Each number is 500 + 50 x the weight over its row's rms, rounded and kept within 0 to 999. Layers, rows and columns count from 0. Numbers have three digits each. The size before them is the row's rms in percent of the matrix's.

# up: layer 7 MLP up, 704x256, rms 0.0651, rows 439-469, columns 192-255
# down: layer 7 MLP down (transposed), 704x256, rms 0.0623, rows 439-469, columns 192-255
# gate: layer 7 MLP gate, 704x256, rms 0.0675, rows 440-470, columns 192-255
up439 105:516544541528487498506545412503531501493513469526616515425469465434556535407467485459507486514492513575485493541414440539449573494522501484589542487562572558496460535533499559528491536420440445
down439 104:617466484538453554484434582500497551523496478475533473466551378445509574472516529440462511490482455453477550493532459497549395531432495585481533550488436533469521379475572450397464570549521478
gate440 094:449494439488540548489600503556473418459530443433587439426492574475555510421518523537505498491502540526575505468479504487505554487527364571431486574499557351531540553491494573497468493511513481
up440 093:467529508523505552461407456449500515544522441411428503424459508487498522551599509438438496463498515479469535419487539430507523562520556436527483505530460381456463532424558519485531548447539450
down440 091:525504493503493533478529580529458504587502516528517598457532537540439482466441479492458503512491442541474503582470431534489475528568523449502508555460560611601539429504449419474479510510533499
gate441 099:526482327517455476579489481445492482487635562423556530486476501475507569479532492471450508516563530524522507562551526491479440528456446504537466494595450585430486539451595509529476468524473503
up441 102:570545595566445447531546447553517449460554454518475417492477441465512468424521535468548481489542472482491451526515551480497446474551417527490531431446459440474507533501461436476507417546473477
down441 102:527538527472446487518557586594433537494495514482531486560418500560492485408517595554464517507524488499494442471492458482735478558412577532501513537502405501445519420460510517593409439493464478
gate442 098:463547501435524443485496502474532561447452605512435488552482523535493672451467495423476474470476550437529481540492462498508481511544357560449493527480447559532470428505481487508428581409473597
up442 103:458542525392504469481583455543472523443524471493584524518559556472574497536464438540529446461526436495428555493478508519536448536419476604509488509430593576353483578427459575482490490554418583
down442 103:582494477467389560531540506398498555499460547468527508496494498530416460483478441515519492488486535507506514481489567500489473511428586469416477491443443424503628547420518490486589495608364544
gate443 099:551532580401491424516439520601507426466472539445407581485482535499557409588486491587547501475572462466465443552498525533459485543476589545493489493523514632457480431608483537481445502473488470
up443 098:516568422484429558420519491511493569492495540562504485598601504494337521481491556445619475519516501588543459526423539583529605596534468527479528461498534426451456520519554546533531532381464501
down443 100:509478511588520475501546558379470465480527561404467529486486509538565540459544436522445505484522530516506447479503483567511448515509572497520493576499561528564574523488462495510492538598495505
gate444 097:450494530500535480457489403559542509526543432568548435494541494451486496528537464509458510497522491486554465491528378402465545480519485406528583517495529531527564505412531551458608482544492530
up444 099:464510550494530611527504519402477505470505511470445484517587534446591471580445424556405482470545481445511543544537507512455524528479448476459498511467488483504572460540487488523538527506450540
down444 098:529451567484432544554466511452489454473543518568459447592482493480503490506465489547587542492514503434451478503501477568435509545451518687435451575543483521485490562454555615468467473540415476
gate445 103:467468480517479478561475489414522458487485529476508534565431470486533445536538490446424513514478471527611442484508443437390548449559523474543552479526519478561488466513479530501496566524497560
up445 099:479452520513440500508450459541503461389498498559530517562499581509518470460453460514487538424562506493530482464543524531516525467543489514574550537471445430467439479487574515534448488469527429
down445 099:444458568429551586650445476511449496543463467469442483529523511535535501491469456474443469533486531609459491474478490506583481482485603501433519524468455499441494474436484508536539529483574461
gate446 093:490557548420475452516519538610520474503501517472628533495484518426490559483520419571468480623464525545532541542554500450528454520528427452415500500498587509425466456506505511521538527461468501
up446 094:555519455478505633359540478455608458445441516496532486521494395450464429504454509596611453504494523454539509461542358458493443572519580579438550473560514521487528547428459558607536545484516573
down446 095:520489525544587512540487591487483527524571570435493547509539502401530459502552491468409513570467561454501530578493508490546505489560525493517522525526543518541527419506475545470459489553565475
gate447 102:525508552543481549509468491554526454410470526512491463555506559428542516503430458543527458534498577497481418565446495465434446542529573593558540422502505522475444539447495418474506509496557556
up447 104:561601473511586571447495507566518548526499510487481548527491529493473481483409375588493499445585582506485447439407461513498568514488458522518512388518561483549415437527589508476491550477465451
down447 104:457484449413482571474508549500579464560533557527532580450454482504609460597463437557511520367529458515555530557532462582504488512491501571499532437541514604436510453559403547544536587495490543
gate448 099:464504560535461536487501509619424521430468487473485468447494515608476522424530566447565494431492518627530501522496513535436455454582509572474505438427521436504520403513408614551430595484559513
up448 100:470495440417470510437497474428500573459505498475414568508465459483436527495462475526433490546511446515444537593486480574521500611552475465573499462457450503512437493556513535516505452542523500
down448 101:487590454520568468571491489597401428441498465515516510525616486515511526579464431523541473574440518593476565553513507453589462428432426469511491527517486483490491444439457516638508546499536536
gate449 102:502456563469440528497423506602397435449536531454527491465465496411426495463459510599460507496443526555542527474586503511475400564540418487466499473462565479489594598475487505520581561503448487
up449 104:446520506568430583491439551422471443447552430511551612549453531529583606565515535543536403488463588424491527490574535535474501440474537560538550512445441544434511606408471458545548515552535538
down449 104:585454514524502508534497506533507464435557480452455558517598613515503523530551494639557477443519546467532539483453446568530568597430464476515589452471478509391456408468572466564418519409518454
gate450 095:461576535481600530481544472477441563623435475502554573503526513533539500467487480551568501510450467449516524539499484545467511469523430487398494502564501562484562446474560540586432625512499499
up450 095:481376542496562483531549524478386475446443477469470436529503514440533561457492471476520513517490464524500546457504536456502468540492508558454478523529522564469518626582494519524330487398508512
down450 095:537504447439516484456482545580495523495472535620431590518465457563580532468498458512460599472490454486437551556514461480507389443571535538555422454508561505496545477468486486542510475554474534
gate451 103:510517568553471453506499563500452419505460458540554571489459494479512606502436520510496517587551623574535450419491558477526576501582540453509468502525514433588570433516456539564540383512547436
up451 104:551459500529525417500416523569489521515451423523519454566529456423512532477521564473573516493540520471519516491436612495563495508532540446534407521453517425567490466474459469467546408505433457
down451 101:522491449498464452506474503515484530397496371458453495530554480491484435489575498587504475489514498419529506578465510525622550521510423475463427575465483625493504520413481442497496625480535533
gate452 099:497447508503459484552551445554481489467415561517561528457569473479614452494507487530503454451426583541461462527487452545471479524463377529498510501452499487548437400496523591455564412529464531
up452 103:405456553475417469545490559553588505545486546463456517446532461490512494475538487471485459501436509470431504426504501517474529460455473577546608479415496500538454491464550504411477405508529524
down452 102:469491497425633496430521495563526535456500449510501486483451534542521502499449435551507491558459429558580551531471471470524511625469540502390511471499401486509450459544436557579427501620580528
gate453 099:470457486496436506488478552535516532503428463506481530551545515381532492414480543501553468549492501522575466584540498457557499488489429628490553476478429460490407404511470562472426444513535471
up453 095:502590466480490520471491486473514557515533506587528467558454431548492517547455463564507460434475412477484472523633422463518438476494425522550563469485562556490506539421478506518520513617496561
down453 098:561521515518460572530549476493558477489499496503474486419483472503559382389561542453499532522463563430557487473449483492589492519513543481570512437556467506467515507523521476405440506514473384
gate454 098:543532569526443472456333521522513484523458516448551505519469466572469508536461535607519475525499499495474515451477633457539487566596433474595548496428453492498540542447529464488527487484491492
up454 095:441480507488673526441524546472429501436447546410486519496516438434444545464417513416456564444532475567510521434485466577473524451551512419454544488519556462569450490430535555469433376494556556
down454 096:509518514498562490532426544466513485479509520563538374550465515569510608511568522563503476515536476429521430467525531487513549446623482506591515600497529446502414531464508424558544475411419631
gate455 103:569466468471456519470556481476495429488455453514543531476403514563577426460538441559538573547516416508432464530484586474401497540416573575572442554497480444493538453495466497529580457512594507
up455 104:609450523468488500461582558417485513622430519457522467587549480573503486425450548445539534512505550508482520446380489491553522496483556457445564511524568448632440586472471481561463535524549481
down455 104:568422502410566502443524498511463514441471542479527520519463449460521589591511519477398479426495478501471470524428464429430402533582488428534478483507520529639456545396497487520471464505487523
gate456 098:502463458493559472517500370524482501494462541508456495448464539515432482450371503480468568473558467500384492480588584521507544480511557447544543374517508534467560439507516545464450515537505485
up456 100:540527442483499542475465504510408509477519494502489517531475461456551458511448546570508553484497477563510536417587422531517490519472568523504489490573524421469561469557519504488579488437533557
down456 099:531451473500502442472526492532528508564587463413525471500456434514517528430585475471495490511489461408519489421504563454423438524528506357451555500561467528533463537556528517457434539557503423
gate457 103:487427356421483538553444470548428409470557428481505471525435492438481539440498422490513513513490489519542552506478440523492440452577482493475506499628434492541470477521519420538572503456589539
up457 103:541458518498524558606478416526497508491489565454590491519575483479450402503554516511439559448426562592501547456577416489525486500523615345580603490543417555540500563459438463480475501611460600
down457 102:476539532415426520465516467489446524462445606451522502490547520442501523414546507616483513513430483590480482493546530537509507598514551447480586478466463434539573491481575435544440463530492513
gate458 096:610469452560489432464521515507511396603552491559409539541479459440510538476504464514448508488537508588532429441482474527554448525555536473489535469465607527541524577600488505563542569513462545
up458 102:447464554497538536486504590473470422496526512444493515505478556522500488484487512576488402495477520451601501495572435518505477395550536444564510539462473498510484535501492472461511501504531556
down458 100:526459535488486598598470453495597499518403471467422503524461414454435534471598525603541513541453462425429492484445447532604526545531496417584499588551562469480508554526519537507522538480504401
gate459 097:592398472538475512589542503608538496576573414544482462552492586557494516549411499519429473635524442517518570516402451487519466482495447492530499565598472490459546504531560451505493507469531477
up459 100:527482456416517483416478441543523531601440494592432548543469400580471486503533466498505430465599503517549549503510440442542448515458521475554542530472534614563426571385476504562470575461489437
down459 099:489599644462605528457442532442501543466534492528512523488546546437469520494508531504530585461479588459470291491444576659586610446543508448459562521447466428466512470464503474561470576525576489
gate460 101:496531435518461424432447496501594406440524534511456505562487576560468489502512419452482516475539519493565484530477469482458382450486405538561474458504477443505499486499509598557458509469456484
up460 102:477565578541474423419602468452474603522576468541517529567463463456491480464534476411550464492556530551535348561472509423583494439525502575464558494525430439472544342549539478437541402516499436
down460 100:641496568449502514526486391499506504551488479549511421517529543533503470423420598417491515490486496483484454467474440488438430508498520492482408459520435509500504482462479517517462406514532490
gate461 105:475517591510486481547469492544407486376432484588436467492461538424586444467544464468518465446520536503596580430450584523499408602505509555448463529473461498461508497560421463533481510539586547
up461 104:562450453529493435524543378455458578444548369475516441502492451484411431539548506480485449434574498422413507456421541453570506548441418539477452512402567561487573555495432511474545529503524489
down461 103:508543478439493461385538451519467578465457508468420470529527475519551561481500616563537510487443564437492457501475446478429431512463522443480434570461449585516521514470457496450455407544479563
gate462 102:499498470495532532477449577475479579457491617446497510444452494542499594454517463591476488548504515452465459505418461580518492437492528527499594540497513496519478526546528524487492556366507560
up462 099:487502528537490550470564451466444401475433496449467539416520574459454465547526484485551425517551465387533468403496605454419498423464515392574505441501597446546434434512428465484538578544530410
down462 099:438569567468471534446449517525584540486528469541529468456533528545479495517423582453601467557489529472470482508454494490448531474542508515538508466507520415595375547527578551445500529460532428
gate463 102:413519429456406504522503555491506438563510465569425568511499449453514487454480477499458488573517527524463493553551444475489486492496513537351475483458486488447511537422491597493528577491437535
up463 101:583489569490480432466540466513453326483505410503461487416544472507510368533538501549448440598612462466487467475466483520494515463461412490482479477524610532491633532570489559491514510537393448
down463 101:431524553423458492511565445417517535372517511556423462553489489495451475476525454556415442431505526521574539458544478579651554618569440492471540513536445558526558485467429570550541523440459535
gate464 101:512470512505516448534491508398427499517471419483558530499556464577487378490524561512508412435479441443536495461423564512423579558481416508555485547481502597516484583473402473562527483467519516
up464 100:509542442460530495547462432528523519495518497403521429486455500468494485503431583569552525524423503449404576454424394494495527539528539490456553440335530505484460620554559520542591518416386488
down464 101:476582491500504435405572554445626449499528487477569512488418549501469555443579505556429413559417534482507540540464520373539496468549431450485500503555571537499527437537510550557573504472531469
gate465 103:460483474614438455497520559490522445556557454550563531538486601471563529521480502456379553515498474460523489503530518429445438507472505396458538485544489499550467406419407531488470458495444502
up465 104:465468517486567508545528531459417535474455507567558473493448558435591537446515471504539402505464541563512414447518549517389495486470451468484432508480514533520532482641452489427519512551515557
down465 106:502400533544526495573455461536486558487509610409523488541492523498485539474569489476525561601482503493676496462511519476553534438495552448452497461580492503557564447518483561521549534524532532
gate466 101:566516564515468492523424440528670505571439485479560523513476466536521507497493544532460468513548543545460500435435477488499469460469453423503430465533584543474557432449523590489439481506529466
up466 107:483482441510631495577501529570372537529541429439472498513475540553496457569455537536443419506587449541467492537474443562557536452468427489460495489488462481505578567558450474552514520550367493
down466 102:498560503520427556476484598580476450590455430523544517470537456526513531532479575469457572596500503453517592462542462526426527458548520495618550422553475514476400496498448521469414497445603506
gate467 099:486411537542471395467520477459455498490493553532597602483511443586552527503522449518538429478480509495480474404542483468494466452546625479506552500569553451472516524450449539482446505401555563
up467 098:511426389503347499510505464483506435496609573424432495453437475524424505442539524499501563416534555465407459467460523576449490498486527515518597594394470490446521605505476484531547554492550509
down467 100:427490508352523564488503421519537364459501504522462503478544496560442382527503532518567490472544433534508547487587423496480567495491476501447519517508503437483521534441462432558529549502513586
gate468 095:448510544536529515485448478464543485486509523281566451474450492507538534428499593444517467435599523474579386474422541515429439467436538501456525531534451479486476448503525540452416476485520537
up468 093:566610614445459463500523514499458400457452441475482512514553463485496461564495524434403611476500494505508581480436491547461551356489515442518503500531405513504495546471522580523518452496468538
down468 095:465523513467558532473517535550449545562553425455586416474461508531461458530482482490517504498499544520475590555531471450301471552511566471512585547548461494432500487521550539455501516578511400
gate469 105:484444410450518569525550521433532543413458471482415440505468447516504452422327483424576432523521557518570527510534467449449475518518431581523537508552411470459421383527513473474539458482419443
up469 103:565504506499372373394498463547501478412440435512506502455552473574444502532430581467464553512509447523546464436580505481558487509503536545500524520466554537497559449550492480493543490521541497
down469 102:488477452478439532497511511481538472528409573430524434541445492533480517533504449543451525476469521373516488556597532552480517522545550526484537540438538405507537473503529521448379574465473497
gate470 100:425566508513539625549449540455581480514468524543373571515410513418523554480502435456543452505489501505532467488465532477463439530482559575570543590401503448492430512543529395426537471465508465